From a checkpoint of a small transformer trained on Wikipedia.
Size: width 224, 7 heads of 64, 17.1M parameters.
Architecture: RMSNorm before each block, rotary positions, no biases in attention or MLP, untied embeddings, normalized queries and keys, attention and MLP in parallel, capped logits.
Training: a variant of Adam for these matrices, 471M tokens, 7183 steps.
Each number is 500 + 25 x the weight over its row's rms, rounded and kept within 0 to 999. Layers, rows and columns count from 0. Numbers have three digits each. The size before them is the row's rms in percent of the matrix's.

# layer 8 attention key, 448x224, rms 0.108, rows 320-382, columns 112-223
078:517459529542477551508522508487532473512476512502545473518531531503528505500465472480493504508492515514521506470538505524477495479467482478480516561536485421519530510497495531543508486462505471459465478514497527531544478496488508512494509536486472501507497503502532498483520485505477515534550474483501511509520545544510493510439498512507
235:520501533542513529518505488483511484497462525528524495476520561541531507486466491526501499511470486531518473479508533520500459482515468487497491507482533454542475502476512555514472480474478491473496471496511507492512505504531507481487489524499458494510512478480498484483551475490521514524513484497522490520529472511519524530433515531546
080:466484492431464449530479542516531505471531478444466502473463483504511552458514534514499493512520481515471486498503484509512478480486535538514495482467487550483507510484508510477519534528492482528478502483511508531478533504515502490492525508523530539508499505489483524524454533475548475457504533526466507518493499504452492488512482476475
166:463485527464506453490479499531515531493565450482474506503467439464459483522543505494496489522523533491471513511492500482508531511484539511516505487517483548480525491526505435492503540552504471521526490519482498525493519506465499489498511510520558504477511492537467518524483535496463478505500511491512512494459501482474479487556514499459
146:528493521539509524535506495465491483504444542526521501513514556522547535499456503522505494502489459537543480486515535533495454480512475498499485524492535448528489511487491551512466483469507505482503490479530501495500523511524492508482481521512437486508491505455515485484550478485534508506506499502500478493512495512527517522436486506536
066:471507466465488487497494534485508506458507522490464506462493463491450552443569520481482495520500482503478458520494509511515501542514515519504504494493493543495454472506524508460497494530478487505499535499480479502452552500492521461530525479495541512485487504502488510519480500491516565491487535532510515488519469477443473489525483463449
097:507512487499475513515501511454501463520468548472498498474519542537526541468474524472492522508464477512506475489505522522519475464488514502506467512474514448521448493466470532504479449487488502479490514504528501499506557497548490504521467505486455478512511510455515487492493505489539524492504533493507477493537480516487529524437458491512
112:436499526440484465484435507535520542485543462481491498491463429483488498499509504466495487498504528510478504516503513474530506529515519504530509497494480546473504474495539476474492522538488472535503494498478496546480514509475493486476531521479540534511491481520440506520488515483494484485477488492513537511495486488461490465549505502448
120:520447511535463510524530517481498506508491516508499504516501546562542505518462473561498499525487520511533464454496515513481503494515493498501455525492522446553493486470464510520485508514497517456505452481515507475488517508513535474499460502533455491507511499470503490467537503485510451550492523515510478498514502505508526513447518521537
108:522529497567484520502475449509490525521528562544475520505495513517478522526469492455484534491500497481495508498478492483499538492502471488484507507493531494523416463485473518536454484515479474504518461501518488464493541512544505487522449485491463538464496480462543483494490481524508554494486499501477495505507503492484519506468461466530
122:444519511448556456461474511521492517489524448487481465466506419465471499514560502474481494486519518507478499525497495464509515518501513491517538507503496557465490491496500470463490483508512467523506491537488491537516500514468483516504512527490528519482510492511468500522492512505480520505506482500499493503471508489497490514565504505482
075:502548474528555523490506456500431518537507512495512509521495493492473448507474527523485501496509511544511532538474522461500519497554504490514528470481536544472486512507504474472479477494537535524521534498479491497521471486492523494496532512491524470471468509509504508504470543497520507509523448485540525455488424485533526461547499515513
099:483507491498466484496490473533504471534524521518519498477525450432452545494524488536493492457517516489475496541468481494493524517503495488497534466488511593502496503502519484517468477460496502524539507480472540492504434529495500494477545515477509499511527478528457501521477504500546522523472487517439505516486522511516535511499471474487
098:531543484559446524510487509510474497468473517498528493474520525516511473531462487553494483491479484492536491488506480523540456485474526502472506493513480482516500536503499515489492454468471493492485456494497499493515484501530507554501497485475458498494508493486510486504496471480536473499501490504513495498540462553500534519476493476547
110:533534493542509549509492490481496472485470549553499502486474563553528522486432518489525524495489491539509475493499496533491476481492470509458496506502518457514505465525474537520458482491532483468499498481541540478546521498532503508522462519489461512497472492457541477468511512545529505501501471499502515504517438492507506486438509509515
092:486498471487541498460494493495507523521559474522464523479473479475514467515519485484465513490509526507420505503469506481502526509513505472538474474467497522478524476517507461509529465506474504498507488481499562482440528444500507473505547491529537499544490480536495510493468547506480498465494500516531521547439498465496483509544494492467
096:487492541452501450495486529534553499523523456484496486476498462455491493477527496478497468498492521517462494512488460476502507522478546473511495465514463530495519520543522494478537513506501500521507500495494520514490490489484468504496521506518536477513495492530470514507482540478476493489498500478509534522468548516476477475520521506495
097:484475537480457439464510505512476552526534467486511496525464447514502487516525484501479522507501493479475516486536489486509520514423529494515517528509472539496480527477510490464476530476498475528495508490486513470468451509467483530491501491490480486489523500500485525526511477453512517489489503507469500485462509506505512520521544486473
105:498483487552513528516530492481483440515458520542512519494517542533485516483489506495484532513507488504523468463476529551493497492521465526475518526483546468518495485495486520527502470479544518469502513494507527481526529480493521517505490527494480484515496519481518489491499520512539501518492511498503480494517460482529512475454501502478
096:523501478459518538531520549498531465506474466509506513537492538470517502497520507461516542511466506507518508464555493521505484506505522523437497473536472461511539489516478484523496511512524514456508529474526480494487495493526479503549506486481510463471485550508518498495499505511422503496514466505558479492484480495495471493502471535518
112:537526453499483513496507465477452524542473503514507525517511490508508474488469517545530456521471512545525480501496531498507496508498475547510456518465539484555471516466514462542533470449492526500471493459485520527521512513543476501473503495502472481489475506493513509504496488470524515472491509548548479488532434512501542487445490475509
092:511510503526435535583514527480479475502474519483489517501495475518485535507456478499523513496522496524562430517460512536507552519523462512466440490507484501486469478506497478503529507478529527473497519458478470495463514475513499457508521452501489500521459487496479457498500515500478510505515485511522499483552494484491506442498472489518
077:466485498453499496480491508503506507488505429453470489519499448445520510518576473523534455501522516510473523498502512473477488520483514520548498501504488538502488569496513472461525510522516506524464514495504480532508486516490482491472514478517513520501494499536487520536517514472462476474527510539503530496486533507479473506526527478477
130:501501492564491549514527443462472459486477541527505507507507547552524525490465478517493521491507500486525509486477512517481504472506471488485481548498557462526501474505460549525507489507502516491506478485506484478538523496507509496496485494470487504504480500468514499487518494507528512513488506512487476491503497491501527548455505511514
113:509496487518527534500492497472495498520457514526509488529513539527529522512412505501500488480484497511544500444520526516503489482536449512502496555467546458515487516458486540508477458543542531509495510485505496514507494516519491503479519547491499503512488533482520502486483514513521512501505504513539488497491507520522539547457488496505
096:551490497526500532562508521518559476503464526484504507516510535490525520492494520501537475516494527527533483496470504502496455476538464540482506464495503463520546523535544508520525503510493522471480483508505498499525518498554502486508483515540528476512486465515506529497503487554481480568511510531502493526543522484517476500467473523564
130:481506514469563460441470488527506547487536460482492500505481446458486466500550509474460467535501465477448508517486516470502542524541504487546532490467491555459488484519528486495475513513489491503484554514479505505460513492481509492511520513519538509494517506542474491529487530474495519493498503488547519503472513490493473474548519517464
083:513505516517467492495493489513471505462456514527491466509487506524478496501489463511477496493507487469520539489514526506490507550453474498491509533507501489512445502496530501475513472476532519542487534492522506517542505485507483489529481491457483567513506501471513481507517478472526475480507494488448526471513450469517494501505532449489
097:485487517515520520505485470479505479495511530545523508549490521518506506497457512518461468524504474519556491482481511499482502496538503492496500526510568497551481464453476523554499502493518503453511441518524493538529518510479491496466519539551499477515500461467509523465530481489539520486471516485563483451503497488450511482495503508530
080:510482506539497528516576466501521466553541508514487519506520512501496514499481517483457519523485488512495500496477501495462559477480506449462478482521506502504449473506456475517501475508499500471502467497524480465500552510503475519473492512492496450447508523487503498491505490511518512510479533503517477486513511455490490505498497472520
098:500514520425491467482475500512507503455560492451499497492502479444522478537536470477510483554455490494485495532475486466509495506494524511507493468509458489510493515469507464480533538507466478476455477497472478492467514510492503460485506500492518514501518492497484502529494532483486446467485503478530510460487531506458453493514489506488
088:470509479487521522454472470481485547530538482501470509553474488490538515502507508537510447513528504521479512493524521447462512505524475487545505522465507542532470537503501486494529507504482499507469523465504495514473503491482504476501486494516499483486514507512476457503500511494489496505488514584544546480494518502513554493463528502480
083:519539546540522515499469470477506481426472475504504498509490529488512497528504481551518455476492489512511519495516545497486497489519500473535529529500508526487478538516500502479479470445473494535512482504506480542537470521557478527472470483465448502506546501461532492479531479458485491439518557502456520485503536499500525478461518488512
106:546480484526510521512522475505516490474471505503498547513496569546467484507434511526513488523506482495500501482518498524448482493520503497505473513481518438505477466489488536550551476500487513460466492511511530488485510506510509480460502531566470483540507512462512525462491504529513502497512542509504526504541496471519526475480465510540
098:504497469471451462503438539517488534543488520494536483497529462494496481517469500515471449499520511476522518518542476482533480538490534524473489492466503537492545481462537503504478533498504489506498511500462551526500450539493497485456517475530533478524529458492495552500472439480572489504489477470476517468493499517490479477512507513580
084:465532483463511519519466490448508519552508520480474461533534520535509528494510483519485507507466492489472493514465507479525503493510500515509505553507506498490503474462509556504528515495502529464458517505495478496484469520469515455465508510473467486497541509530502484476474466515513564468479519526503535459482536518510569477459508473517
092:500531474517507535485527516495494491453521517505475487503464463532504488510480477510558490469513496498493489483512501455481515507479523486511505504515521513511499504532497515505539509467485474505492513474474510492489506482501549549517447449505471527556511536482540469476487536453470495517479539530511510509527516483537536451475497493458
082:471492485536517531455520490487500475567479516522524522491542500479470475497471546520452547482490502508517523485503497528458519494495477475459522485482529515521488453495480505511434489483485496489546472490512500492507498499517506496495540512490482482499485494501485496464463511525516534505485453467523484519501497534515473548513429521524
086:492533460518498486500546512482529474529494454487491490540527488476492473496498512504509496486515509528468510452497476499499501504519513496515451500500493517511520505492538491497541511463523513512466429520451517514485481474465468515496529491544533498541454458546565539480471517507498527494469525534512489530541536480540522440493502503545
095:533538484476461469499509530493509469482500476505489533493516525492495550519531516462521529494446496551469492494514528521524505487508492514465508521524467507513490530499490516501458490496470471489487512548497531482505483504476475526509484531450491471448522514497522538483448482557474464475493467511450528504505484467529458477447493479495
099:472541551519513496446448486499531472471483482543526505518499511462555525518524457492507518525453537483535535494458510476473455493529519490495491465478509481527479533467463514521479503479492501491475464505537487507513531504570481491481465510521500502510558471476501503528530505505498496462500523462523507502480524508512495540457511522524
098:483511514524528484416514490500484508446490447512550558536497479448469486473534479503468485512491522510500483503483489511483478511539480559505487512533504506543515489475497506512533506512481547502497473514538521502481487444506482512539486472526556495495491499511489513488501479473472539523503474504476519523492495526513508567490500570548
090:490507535452491483516489524518505499497519513510508500499511486523508500528423522473527510479503448510469466495556481479496521500486456449474492537514498515535453490441494526517436486512508491540466507525507505532498528519450554532518462519499502523501525491490482476494526459501508523502489498552513463523509499498519516531487504513518
097:489485450487457513491495511530502498515482535544503493452534489509456518492554494511510466515527487496495489548501497520522508541469494528485514488454504513506497493482535518532508444552533466466482552479500561502495504530494485491471509531507491485521530557506476487530499494507535521494541512469480499502514489485519561525483510495470
087:533504474516488471504497521514469547520554540531501523498462513475556545545462495511509528502511485474503549494501474509455471481473513489526492488498498498530495536482487497533524500483491503536481482473463514465471497518531523483502474492520500523507534529503536478517535498503473471466530480530459520480485493516501474518472496453512
088:490535533504548519487506521467506530463508462521486482491495500466520489493521520529517501503484502513478496481477505503479489510513486539509517489488504470510523514518541497491480502537583522499475530553536512482520500521467517476458496504545515545516480511537502487506523531519473497489547538485523504507508495541514531460494552510440
099:476505519515501509477508497500505512490468503475517490520509489452480501508502490494489465476494470514491538526496497508491535469495570492498529514482539502474529482494529523514461473506497458476477491541464458536501506490518532520498545482471490509494507496526478509472460522496450513507536539473482424571526520502477474506482476487499
092:485505493491547479464480511535505551479523486514490534546464505472506504549501512460499458513479485525478523484466492472477489477514525519500462486506461553479494489504486522548489476543502505531490498499466518502466484490525525494515511529482522498447511521479506516482477510513442490506513482496485531473496513499533493486483468519517
089:502513506507507556494501486478513462510498520461485485535488485512515483433543504515515484517523522510483498501502522465486462495520512481516495511483537467532524534499519471503504509507476512474444495448505523488523564470489490496511467461518518480526489469497477468499535536479493445542484517543523500527538481461502495520525526520513
088:538510439462528483524501519497505461484480503465516474448510514480525503491460547535444497475512476532507511486499518495558482487479501491534495474478508503496509542513525480501445461495513485482543531494477510505501494508497505461491529531490505497529481482504526528454497524487543470515512481486529499473484477524464524492505514517503
093:488480478486509503491505513474487486493520478517451527514497525500496514512558490467481551506523457472502471484543500546497514492506454462506475547530490499486515499535443509516523537477476506471530519511529517477462528495467478515515513471507531516490494539494517517511480500484509585490491509506498491519478502472504482505505502510461
098:462499481482482526481461486477510480527484499465508499513521527503475521498495516496493473497483494518492533450454489484473511441495504507525513472523499533530525458452488492493468519455482506500536490535534463529508494537539509496454495511485542518503496498511472548469465535513519533502489488487488512478468502480491495511464463475566
092:523492488481533451494504471495470493512494518525523540503507505492478510475462469486458527506512511466489510590519449509505487532512513533524491513494508480487496484450478524471532492486512529502538470500468503511496483466490493434496551529513465483516491475500497483490502473514512505473477518471472497490479537518460526499563506476481
086:445515519516499533495454470533509472479496510517465498492472525505476516503503486493503559474483552502508507506493465530499453488547511522530535508531504514465511411517471512463506515474465496485497454508513489529473544479499515458524492528528504554495470501533500486506476528515509548485479484537509552543493490466466493481505471489497
096:537519540548504468498536489517499553460468498501483487504492503491485474506459505495492508503542459482503513523553479506488500515544460445467496518472491458509475527556507529502476497512523489523443527490560497483513475513480488501508514487517459450486482481514497506475541468522494517493531505550491526508552502510528496489485499546519
091:531528504498500503492503537501484522458551515527503534543475485463555509504528505483510462472504505531481455492497521491489516504510511509504506502522505556512522526519507506505500531510502454515513455520469525477503525499482505536489518471511518498515499473494478486474475471472477484515510487539469508508525511529529474479485509482500
084:504530501528490513521432508474475494523520535519495521488514483529504532522494548510494537492479538497521522494511528510517483468522498495531525509487508531480520467457474532477474511454454503500543508549487517509500496525506526523475478497491460539526526497473504480521465492477545541481488515486471512489483478506484508513510470496492
101:514508524522516500521488479470467549519494484483468510512515517500548481497461508541496518465482507503504505473538520485459511505522487443500451568459525478491510549513499527541461496495484494501471501496525499473521484538523478487455540483518456448485491478527498480490500466506510466480489524499499507518455529521507478572531518491530
093:465462476477522494513469490510504510520505450490513535485530504497458538486509543502504463468517480541495502513545499526465513465478497531529485525516515519502510455467505522510475474546477505476543476531469462537510475508507485494519500530443493514468497581499486508481469506504511491504483513474457495502495529492507521532503471522492
092:490465510461506531542506509534491436489519476496504499495514480493458481512518508457496496513505504490496464556530511497524499502489550522495546450531521494494519465469463492471508515476529525507507531506513478537565522523476524542470480490479535535495525548457505517526493545502508493446556497507511453499523447476485503436502503485465
096:488467501528488493498524495520501509508452484497523496533455522466458537468538553471517469525516482510513512481522514498465543480491513506516489507528535519532503497535554473535472554530495445499516477516458553516474521529470479544503489509494512497487506514512559520469529473510503516535500519528491514518564489482500469448442493484467
085:473469526526486516478570503451475525511528472476542516511483490532518464476472485497495494535460534511505498496471498532535498518521499518505528507467493466478479510499480477465509456538510498498469490485471458487459484472472494498514546523520516472505480476492438488484488524514450519543490492487515463512546484501521510524506495478470
101:501447520530447468489493514525501445463453450528526512455484487492475546512493485480515475458550540497557475479517531527528478539515503527538492489512492487503512484489501484457441502541531490544571531488471487527496491524506470497515474494483506517494500496454485505515533489509499502487545487486493481539506492497515498512468478500502
# layer 8 attention query, 448x224, rms 0.109, rows 321-382, columns 112-223
094:502506499483534517514526465472519467496474529509487495495503568513467519445480486495461509448494531513506460490522511502501471493483493510476495532499514471509461467462475548500505475524478484455508493516498522524495519542516514496515492526498478514516458508513506502497504482527503502501466509524526493504561441496504521512465507523507
148:468501500488479464499471525565487513499538461489477525500481439450477508490542487511511486507527520500482525499435485514509527529489503510522534470483487549485525502531511436455499543528500502532535523512481492485484507477503479513492480472522521485465504477515464509552494516474488487483498522490507499467468502521515451517549526504434
098:497483483539529512479493526525471531518505475500529508544486442497513498553525499471523492510514475488506543521490480524459549501527496495529509473512523517504507533527517471515510512458498522493451538495515470437521467490484464524525466473485491460470515504495502485497503516504499508484512489483474503483477551477559508493510483473521
095:512509507485502515523517469494516463490480535524488473461533579511480529450476514523492519496459514506511438495515530476509469503500478524474473523502522504528475473497482549484513472517481503498501489512486529547510534511549542486490511507477500537523515484530468502518493458517479495520483508504513494528536447504457523511468492491512
097:476494468499475450474484516510507522504541473489474518473482459464460456506538520467479503480521507491471562514468446512530482496475547484489523503481460552439513484513532454484505491536500483535509491490491494504529488502493490519483503485526514511472480515496510528523465510529495479491492513497521508465513506523502488505567498518459
073:508506554478468456524493486523525513491534519483477481457524521527451482461497508557481493489489496521496496515505491473529480507512502529472486518528482537498497471518509495441498503538497502525524472520461498540481537519512530490474525527545515544520523500528474507534485478507491472514463518494530515519515471555458502493548506498494
119:498466499518500459473480522539495475514525488488474508479506463458464509523567512470483509496551506468501555521459443534488530495465524495523535497515496545436550504501505453485509507508476483499490518522512479441529467480475471523490503485506501490485492501500493511529475508513513519497495520509493507479491518484529492516546505484463
116:531514470511519534497520486497486531481506523499500500524512545533502487475467494498523514508459453521503448471538507480471479542539467502524486503488540455574473512492488562497520488477516487503494513484501480522490541511545532488527480490513496509511519478512525467501502469510490501488497496485494474535509485500501506491467492507514
091:551502506472481515486517483483522459492520553480467471495487495492471480471463464500474508467491442532467488549502494518476449481483482506470497523528494490506510507525478502504510492506485483473508536521504529470535480494521495547489539497513511534470475543559545469525499491532508478549548474513519524517508501531516499508513542493501
110:475472531511506457463488505512480477524509504524468530489489438479426499528538489477464504486559499475499559562468472537503527486483522465491529492532492554484526493526516439482488503521491487490494516521510500458527462455494463525487515493470490488485488518515510530511492511515544520468503516493493543489500499509517496509537495485483
098:521484509526540554500507495480507504490500507523534514559515522503485481536486481438496507467508497499506508498533468502457496478510476447496467522509508462527506515510518540517511460497498515456457484463512471472528489521476481517508458441456495502519514525493533519467505464532472542492517479518464485503530569463529517506493446500550
101:478500500505475490493457546512520516527529461485477502503481468456526503537496497510444486460540510473500528496487504544518505466465494510530482535518426507424575508486482464517518522511484486489469501515504488508503484467495516525497507467485480492475475501505489516510528536462515488463533520524545487502495534484498468520517537498484
103:501481522491527504536507492470554501526504510489520513532510566504526518500500481519477499494531467540550500443507530491507470487551497486510493515517489491485485515490491529520501506508537503493481506490517487501486518431498485461484468487481492451503509492461508540493506482466531513495529508544508501481515505514506476485469504511502
101:554530486482483548522521507472509466490476513484560522511535534508535511485480478489504520500489485497504449483539495480497440528497459515510494505481521443533486509496501535496546495479531540474500512516475484517455488536496517491527502523512500495513539490522498501471482507487479479523494502517530503540507482503484501526444516500526
092:503524495450484461472507529506459504469494468429542492491493449518451506457523528492492503534475479481486499494524497517510511468473511526455522488510501525506514480512508528467511468506518496510485540486476444508487492553502475520462520485506527558492483514515449502531501508524480518512476498502514521484519519506517488506528468540503
098:482499492462490454512493505501483507500501485457508503469493489507484482517528537542460514505530536464473530478488505538529537467438535539474513502508461535444506482497518446505484532530489486540518513521475481504489536523482498461491514510523515560469487515484482510537484521471480524492477517516518496474487471506497497535530512535450
101:444511487513501497474466493542519509528538484503501502500506449462479531518544490514492493498554478465499528510473497534525540513508498481511482500486483546490524473497491479495503546519485456500514480499475515479534496492496461499486527495518517512469517483456504511538529530508517467510497541500479479506495496531508475491514502464441
099:527523484506503571527526481502492529492483488518511499524497528490541505517470494468540484508473497506493482513523516478515463553531472504529481485517495444558480494500517543504527471472500538493497503493506478515469440508531514534507462479458485493532523490516459498492493504538488496478499516518515528511544519493467499479466474501557
092:473505500523503496472497441464501534498503507481524485466542525558497480477514522508505472513465493526457497511521496468521532483500486502483482481447481480521453452519518539458513511521504512530482481515461522515494514541469491469492499513550482562511490516445521503479500499552483464517517482459500482526493480545507539488500458475518
106:459528531505531519501487532506524543475484524518547472549521525540503501506513494521494486515497481514550507487510532499493481505574488517490467497509535505525467516513476544505533498505520536470509534498498469476515473497516491497496461471509498483492507477525452527496513485486520503478529521501473550532542505496535524525483475492530
105:513474500521489507452481516496502542523474508505538463530516520510507479484543476483506475481458523513498486517519510448466448452539478516499482518488492518517528511517504523525495462474447516559482496476485511520496465526545510531533468493486488513519477516497487543497503483504531499520550469497501449556544533500527508513474435471520
092:438485494501463459459455498517504486523506491518497501476483457468483508497479556519483492485510510481504546511482494502499525493458527476477515508475495557462496491484519450476491506489474463545487498464461512509504492473490523492482497526487509519482496496465466515538489481466476518497472528492454485460485502521495511490541455487481
101:536465484504495569511518515497486477475489510456525509537475526516535482508492493480532510495478451542473450471529541505472470538505480526549495491489548433563444520520492508491491485460515505476510496469515491526480457496521510526508487497515465502502515497478551484500519504539526479518540494495486503511519487490490503442467510481525
099:518483494504534532538507499489478492492515535487523483509539538550465494460522491546501519515482463506477464502506511476481487517516487458517480509517492458544471462538492524485529476474514504435537487540488491491526498494473457483481451478479500516520515508515490480488498476540480525504500522472500476508529468493495524473486515493513
098:539527518503473545546502475484508480484468510522504498484458547501513511487454494542539477505494521531506472455508491497505486495503514516468492518500517461511463510467457512508522500504482516530536483532499519532458500483522540475525483495453503501529489473504483489480472501473443512476477481506502476484485461502479510501457502548518
113:487492505476479456502491559506475522536517495523480537502539449453467502533507512474460504484503534489489541527473481515491495488490554491500506468536496548497531531553515453477499512517511508479484518513503490452496494535476461525497494501479541512486504526524449513524484513520516528484454516457496553486485506488481497534541486516465
083:539450457540491492504516494509499454494487516501501504494449487454547534505492527485494484476564492494529471528517487539530484531499529489492492534502494475465519486492496469471524508505466481500459481544496523508493460467491494548513497464530477478494509491488510501520425509508512483525508530536510493479538513479469501491500529482507
098:520507503524522512493522535516509490488469478498452510474549537501487498511535503465511519462483459507469489491512488523472507524511441505520500472546529478523493512544498529494485492508514511492495502492567468455514497449534499496501438480485536489492494488517521461498498491530484490501514498508496542555485482471557505516465523468521
087:552496483513507542440539497522482545489494490475479507538508502545521480505490476488529499524484544521480494490473508529490493511552440512507482499484497477565503470518509509544498493527489501507509511497497483477478515520543494532500504469507541549478470466532523482527443508511530491496555442496515519517492481518531513487522467518469
095:460478520520467474451513478497535524513502513504455506486530490524478502514463496474528513519484538508526506449501480472485506472517488475526521490506514561462527507510463527541471489541477489500471510521527502508541531493454507478474514556531529483523509507532514536503492441473476523468497473516519499544470488495519488513545453479491
088:494509483513522490507486489503451492519533499482481491519534481517442480525526514538502503524501496488484504527502491533438532494469518500502529478516545533508512480504502475506521519541539507482503516495526463472537477523524474497500496508521520526469526481529489501526501461504491510484487515467473487508466494519535528530523466482475
091:478457496480481497504501540482495480520524506513468513482461469483538549464489479521468551492562507472501513517457546493528534463472509462483524520509460531448521513492509469488502546523507505482508545494483531475488517439485476497527445480504511471484483511534467516486529505437529502527520509504494516457494523477520476461513525510476
110:521529486484511520524538475469517473454450528518498484510491545522525524466472486488527485500469509507495477456552526476493502519531475474479481484477530455557486523476482558515516486496520513487506515495514508502517513481556524475496475494475520512501481476511516469464518484472426521513473482511483514496518489460535507503433474528526
101:467507492498522462481496476505514505493504429504497537479507522421491521493559529500480515443493491465526512505506446518524518528505483480560482494499450505450534504502481465480496503488499487541510474530514462504474512485486519480497517485503497480485469476493515469509469550501484515492481523475536491572478475505510515531509513516435
106:500507504482525497497512508519473557517557479523519517511494509472472431498511487539474495494517518452467503534550490498499510502498476490524443513470455511517487508491486503530498488524495484498537495530485462516501512544465478476491498490521509491515514517490498511474530500511487473459500509485510455529436487479506474521523553537462
093:475500520474492484505478491466517502514499486499527493510488494519491453500522505496509495526516473476470506521475560502487521462516503498473490517516494509536496550492496500517516554480541495498488501481537526529511483508534470490533503565515490488456484487524471483501578509520523490505523515502511523469472507523471480479477509492554
091:552510458518526521509502523518462525482533459472483523500504496532532542518526500494473497476491488530474490511493495501524533525501483495522458505534485444489526466561505507503529478535528511459503506471524515450477524494486490522489517449537511529462488540484553509469500538502527481495509504502518486476506522484502512491493504463491
095:508515527471573551499495516488482511483482514493535497507490524499472471442528494514472517492490510466515511543505521507471507525469482478498526535512478498508517527494447529541460455471523480494499520480539448519512466475513472491498467496431500499474456525520465522487533488508498512503524524495453499503529484485520461548497492505509
099:507480503535492513460511428479543503493520531539507471498484494497510490466448466526520512530542540476557523481531487472466496516512491469489495476463468490503505473458550498499504494514495504520471498478490531510533491509495532484534521506522456526502493499487497496471507506489512431528523479506495485493495485548482506500546476512483
106:494477482473458497510467481499474509497507474480458503464500485510522515505431538510504495485487482522488496472492515484533522487511492487547531504521460493471503506545516480466527505514528528481507533495487498475467495508458533498468490483492538522529513513526469508518458510453521489498509497524533505508491504533467490452519511478456
094:486475491534523483511497469504499480516490525507478466476502531500505505503481503463527506461523477468538518486493542534516514525480518501508525524496492461437518510495486511520488471502510486458472518505528469444509465464495508513491520509454441508516488509514505535491493498548528484522532544478480518475531463440527495427489540475488
095:496510512531510473536497486489501496532516501511479496458522528478497518482568494561491487524507511515464494477492534468494451534528535523538532489529501519515541510539516508504525559474524486486520524504498499507517534524478462477508466513556516480510482496542526511472469513497500469517526510444518511506469478482462466566517507453485
089:469503486505503489493491506490500507492515446515494486541480478489557486520496520524473471518500539492543513457493483492487474491499448487548490538499501503499525512495450435516524489484472540498499500532456434509481472551504486506487477464506463478523504433516459493487478517487506471479498483496529488540528511473507507511487512517500
085:481507483483488454491525473498527490479487496482508493445514486514447493444451478485507483501478499503484453493524508486539456483510494557469456512463467492497492465466481536505537515510511480516488495503474514537485533507469527494481573517527529560537523489466481504518482503495467468498484521515492475513442490519487469511511501495465
091:501524454469484518498488483514476528538505482505522547463464494532506470471472523516506519525478526444496502532528494439524490525484490532517507537467519533502486516494527505517511482473482528525521519479453424513461495540458501503482469497444511467534549481540448471503498506523482549475447505488502486463492476451475491500524484530523
101:501489497476511474497505534496509538503530509530479526478519533502539488493531499506472554493479476504469485500476530485528490500525482500520470503523479491491478525528466497491505504520536515491553513493522518491490522458537510520495433464535498490508484542472526489538506554513558536483480472492539522465512503498488494467526550534481
094:492487516486493479482507462458484492498501512511508475475548530492447456435474441472488531449509463468491509531541492495484499506525453471504459516479450462503516486474468519495529502528530503455460506526514510516536519494485459495493482510506480537528519549497506504491496478536478524519496500455475488545491477496538509505497521488510
090:518521528511507485518471488527505474469493497523485498505504500499504545569480531512555492498482494534512520483483490555479522499472497492490561480511567512534468523484503478509525499490544502509491468507484470488476453481524550511530477516499496534498511480511525514532470465450496524494487501513482529444466507510470490482514473460509
105:511517528539493535520482527480494508511484499514495553517486463504480528486511508488515477484497549494564516503486517487487493503450533549485542494508533504525513479517498487451469505518517544502465458491484490544473490513466479492505482489480515470520506473504485490479528510478450465503500534507495508492536474523491467516526475521532
097:465509496486516521485501488494499508501478502504537488505526461507499501470484471459491464506474515484492516523461505475454494508494469496501517486452499492522501533522486519511485486433517492507464533484498521485534457540520517539466502549499467490474505516499487479520546495520496452515527477450479497507493520514499497493497471467520
098:530521520461513484502467501542512533502514467521502510482497499474536514480482513525482501465497483465515502543466496509536534547515514500516476522466471479516481531553524513450502539521521513510483508493530540502506485489528565498494503510527493467459507511488523472464531521473466485486507481483537496501468528534507481460513499490496
095:459517500506534494477529524500506496477486522501482450524506519523497480509523501479455539452496482480501466497551460552518504478520489495473489495509524509465510473510471510540482469524463450460528510524516501456498495484503508516490527490457512504497498544490542527527507481500491525500514524537501490551500503471554527537460542463505
096:564510488455467482550457548506496493482525499476538480503527506501508476495509542496475509518518420493484472516482494501535488489480509459480516479513488480504466539512512501469487504492500498498537532516515547475549498497519501506475533537489521492467537509457495505482533489492485513489491490504502522469427518524518474508495552498488
094:519477469533538488510522487484498420550501498491492516463504517514508534536508480512496510513480531510496461480551519481501470514476540541514503483497494518459504477468524474504507513505507473526539516505482501492478561527502508510535514514494508541481467493484524487518439501525512523543460485474453508503482483467481508552512495525453
098:463493519489471489470509463496531498506494537469526506478493527496487468472505454480512518481492458488481503487514528502441512456473486470512480472512508506496483504463489489546531500463523509495456504505512483502492496451520506495546472497507474507535493513498509513544570515499506478491508551474510524530502510485504505450499486520537
090:487514517443473491523496510509529546513528482502534525513466473468505540454490489525487490508509472525475483513478454468500518510511488473493482505484501505540480524526532487457500514484504528509508498483471533479479525509500512490503540513508541479500547482506457494493556520454479481478505490508554485494453523542466491466506518516509
098:484489490507522494497539503498492477534500509487518557484491474489451569506487492477486472503473524534450496477502527503490549509456494525513517445460473529535505483503521510487536491493535497505523523472477453464492526436480496496520506457493549559509484504490535483531495528451501518539487495506499505477523487469483504479485480516452
098:497472506526533499481521500500489507495511551544458466540493517518480502461524463495492543479526515472513511507434498511499521545497477457507500517500504492505522510490456483508504503501483482460508515507527515446544492446497440514487467464524477453509507490523530501457528480516527492501532501492501459497499484450528505519517546475505
094:457490510520491486482493505480535549496489498543484517489517508532547491529522517488505542522503485491477517496468466506497511496534406446489487498510503514482464529523524496510480522484454479509523505507471538496468506527501513493478482512527463431481487485505480497508517486501507528508496474471521550522463528517509530494481461490549
096:527507454473487506524520519522490505491488516530477520499541541492515472477508467510531527460505495464482541489455519473468486540488484484506488503478470500506514529474448502512513498452542534522435483491533497503553494475537516490524455532525470517508493477489454459503500527500507512503485511450476531482515482534508493562520531499504
089:519508501512540509494529514562492511490509512500533439477529535511489449514536473494522501534532466498499470501516471523515493452536504487488471495546527495490547478490529525541489452519468498461578482496535468507500522497538502486511510469473476528522484533513513528518449508559553508437470484526481484496495514464535545450517484523490
103:482486468503496528518492510518471510517475521477501489534510476490545505481507549494501515498479473524502533484470483495501496469500512502482521493503486520477519483532536453465509483446452526506472516479513546496473487498531520519512521475472472460540495480492455480508458512496529472564517544466517481496563503522468533470507509474494